config.yaml
n_layer: 10
d_model: 192
n_head: 6
n_kv_head: 6
head_dim: 32
d_mlp: 768
vocab_size: 2048
activation: "gelu"
norm: "layernorm"
norm_place: "pre"
norm_eps: 1e-05
positions: "learned"
qk_norm: false
attn_scale: 0.177
bias: "none"
tie_embeddings: true
parallel_block: false
init: "normal"
init_std_qkv: 0.0469
init_std_o: 0.0583
init_std_up: 0.0672
init_std_down: 0.0672
optimizer: "soap_variant"
lr: 0.00883
weight_decay: 0.0
lr_head: 0.00915
grad_clip: 0.5
warmup_steps: 200
schedule: "wsd"
decay_fraction: 1.0
decay_shape: "linear"
final_lr_fraction: 0.0
batch_tokens: 32768
seq_len: 1024
doc_mask: false
train_tokens: 149300000
steps: 4557
dataset: "wikipedia_en"
Each number is 128 + 32 x the weight over its row's rms, rounded and kept within 0 to 255. Layers, rows and columns count from 0. The size above them is the row's rms in percent of the matrix's.

# layer 3 MLP down (transposed), 768x192, rms 0.067, rows 141-154, columns 144-191
size [100 105 106 103  95 109 107 102  96 111  98  93 109  82]
[[145 168 119 130 126  39 163 130 150 117  99 143 150 100 160 107  75 105 169  73 166 213 175 106 132 118 118 132 133 110 113 127 142 132 134 149 129 160 157  95  49 106 131  55 115 106 178 178]
 [149  96 132 132 117 101  70 117 113 156 123 168 141 125 167 145 103  67 172 137 117 102 115 125 125 175 117 111 159 172 106 102 109 137  96  79 108 144  97 162 184  89  85  83 124 119 184 108]
 [130 146 127 129 230 128 155 128 163 147 124 113 126  71 148 131 198  57  97  89  84 105 148 106 153 119 109 135 127 144 144 105 149 148 185  84 144  86 172 129 174 145 159 108  84 170 122  88]
 [192 165 111 125 133  88 147 163 149 103  91 114 107 119 133 122 113  74 157 118 109  71 159 145  68 103 167  63 122  68 127 144 141 115 143 171 142 150 146 124  82 165 138 174  73  96 142 127]
 [133 140 105 204 154 142 147  74 118 173 141 101 132 129  98 141 132 185 155 102  52 104 125 174 118  84  87 149 127 103  64 121 141 159 114 129 113 118  92 156 119 191 100 136 177 128 126 158]
 [148 104 148 135 167 137 121 128  69 113 133 190 101  80 154 141 153 134  67 150  75 135 116  97 127 171 203 189  87 146  96 131 165 103 148 103 109 126  96 146 137 177 177 132 158 110 131 155]
 [116 231 148 106  84 139 120  83 115 100 136 132 137 103 133 135 176 108  74 188 136  93 139  96 106  96 123 163 114 165  85 151 121 139 112 117 145 141 164 120 131  78 141 124 143 121 116  96]
 [178 174 131 160 135 133 167 173  97 126 109 164 194 149 168 179 172 117 112 195 102 171 160 153 146  83 115  98 140 134 197 132 131 124 160 135 110 135  99 121 119  69 148 138 118  99 108  87]
 [165  94 143 114  99 105 136 133 114 175 180  88 135 196 141 116 148  94 134 124  79  89 123 105  54 166 167 135 107 148 136 133 116 169 114 155 110 151  93  61 118 153 115 167 112  96 149 105]
 [133 140 147 134 148 190  80 145 166 106 172 146 115 147 158 188 173 171  94 153 101 152  95 136 172 167 119 140 149 154 116  98  94 115 116  86 130 137 103 177 153  86 109  43 116  44  91  51]
 [148 148 107 115 179 119 108  88 190 111 122  87 174 140 153  96  85 122 105 101  82  65 147 131 130 130 123 174 210 118 131  91 113  79 134 105 128 120 177 121 107 204 134 153 170  59  85 218]
 [123 145 157 173 138  85 165  84 147 144 107 113 147 153 156 108 123  89 169 111 154  94  94  77  72  98 158 167  89  84 139 123 102 182 102 115 156  90 161  76 131 137  92 128 140 187  68 160]
 [127 132 175 174 141 122 114 119 144  79  75 135 118 110 205 138 120 126 140  98 123  91  87 143 103  81 162 179 101 146 102 158 147 133 104  40 200 107 129  67  94 136 173 146 125 107 172 137]
 [185 148 128 106 126 155 148 133 138 115  87 191 186 151  91  89 161 139 190 136  95  85  76 175 174  83 105 118 114 198 162 179 109 110  88 147  52 136 167  72 142 118 141  79 148 121 127 105]]
# layer 3 MLP up, 768x192, rms 0.0671, rows 142-155, columns 144-191
size [109 104 103  97 120 103 107  98 107 106  93 101  87  94]
[[100 171 106 144 135 154 134 121 118  82 148  99  80 132 115 101 138 113 153 102 165 168 187 115  41 158 151 149 162 118 151 136 188 125 104  71 164 104 116 127 108  98 185  89 152 129 163 162]
 [147 106 100 193  83  83 128 145 129  85 170 174 160 113  89 136 150  72 120 110 179  83  83 151 166 124 169 151 158 134 100  71 129 166 137  68 167 151 140 191 114  74 124 153 109 174 142 169]
 [116 125 180  83 154 156  69 163 137 111 151 123 118  91 108  94 159 165 139  53  89 150 143 138 146 140 148 119  88 118  26 134 162 142 137 102 179 127  92  53 172 130 122 106 104 134 140 129]
 [152  92 181 183 162 141 117 173  68 162 177 106 121 138 128  80 128 102  88  85 155 102  80 146 180 148 128  92  71 152 149 166 120  61 134 106 115 137 133  93  91 138 128 112 147 135 103 125]
 [120  89 133 146 114 141 164 107 158  88 113 145 135 133 132  72  98 139 117 143 147 147 110 117 136 122 135 147 111 193 146 122 183 106 143 161 155 104 136  82 186 188 147 107  83  53 114 134]
 [141 108 106 165 121 157 160  66 133 154 135 138  74  95 124 118 118 150 181 135 161 116 128  77  73 124 164 167 171 153 124 131  98  93 143 127 110 106  91 152 122 159 131 123 123 149  74 120]
 [111 115 166 151 167 112 122 115 104 122 124 131 124  94  84 110 127 200 130 118 167  84 218 111  89 143 160 147 129 151 107 139  85 130 129 162 122 128 145  79 190 139 124  71 127  58 143  95]
 [ 60 183  87 121  87 173 109 101 137 121  68  81  99 134  91 160 114 199  54 145 125  94 108 108 166 130 210 141 158 181 112  98 207 165  93 145 147 107 161 140 107 148 119 147 122 116 109 118]
 [144  88 154  94 145  79  99 127 143  94 162 155 111 130  74  99  78 150 152 114 107 116 111  89 109  96 195 116 119 142 165  69 132 148 132 135 136 123 126 147 117 204 134 139 150  97 165  92]
 [137 144 131 119  76 142  85 101 116 106 156 140 108  83  97 179 120 160 158  95 148 122 122 106 121 178 106 144  42 145 133 115 149  93 154 159 120 134 121 172 101 156 126 169 146 134 122  47]
 [ 68 174 122  99 116 118  88 169 128  60 137 131 109  87 108 168 136 115 141 152 114  89 157 118 125 123  70 114 138 107 152 120 111 109 145 164 173 125 139 161  89 163 178 149 153  85 133  85]
 [118 187 144 172 124 125 123 105 125 142 109  87 142 107 128 110 111 120 141 115 137 149 154  90 102  77 115 125 182 150 149 166 132 130 158 112 144  75  97  33 114 181 114 167 141 170 198 104]
 [103  76  97 138 118 128  87 179 123 156 167 132 102 125 162 179  93 115 120 100 124 110 174 135  72 190 144 108  90 141 122 162 102 169 116 146 143  93 119 123 127 149  99 144 121 159 184 107]
 [ 98 151 123  96 124 153  94  92 184  76 118 128 182 130  94 111 103 128  60 139 146 143 116  91 149  83 176 174 121  84 154 165  78 100 112 144 158 135 120 111 141 101 117 179 167 116  78 175]]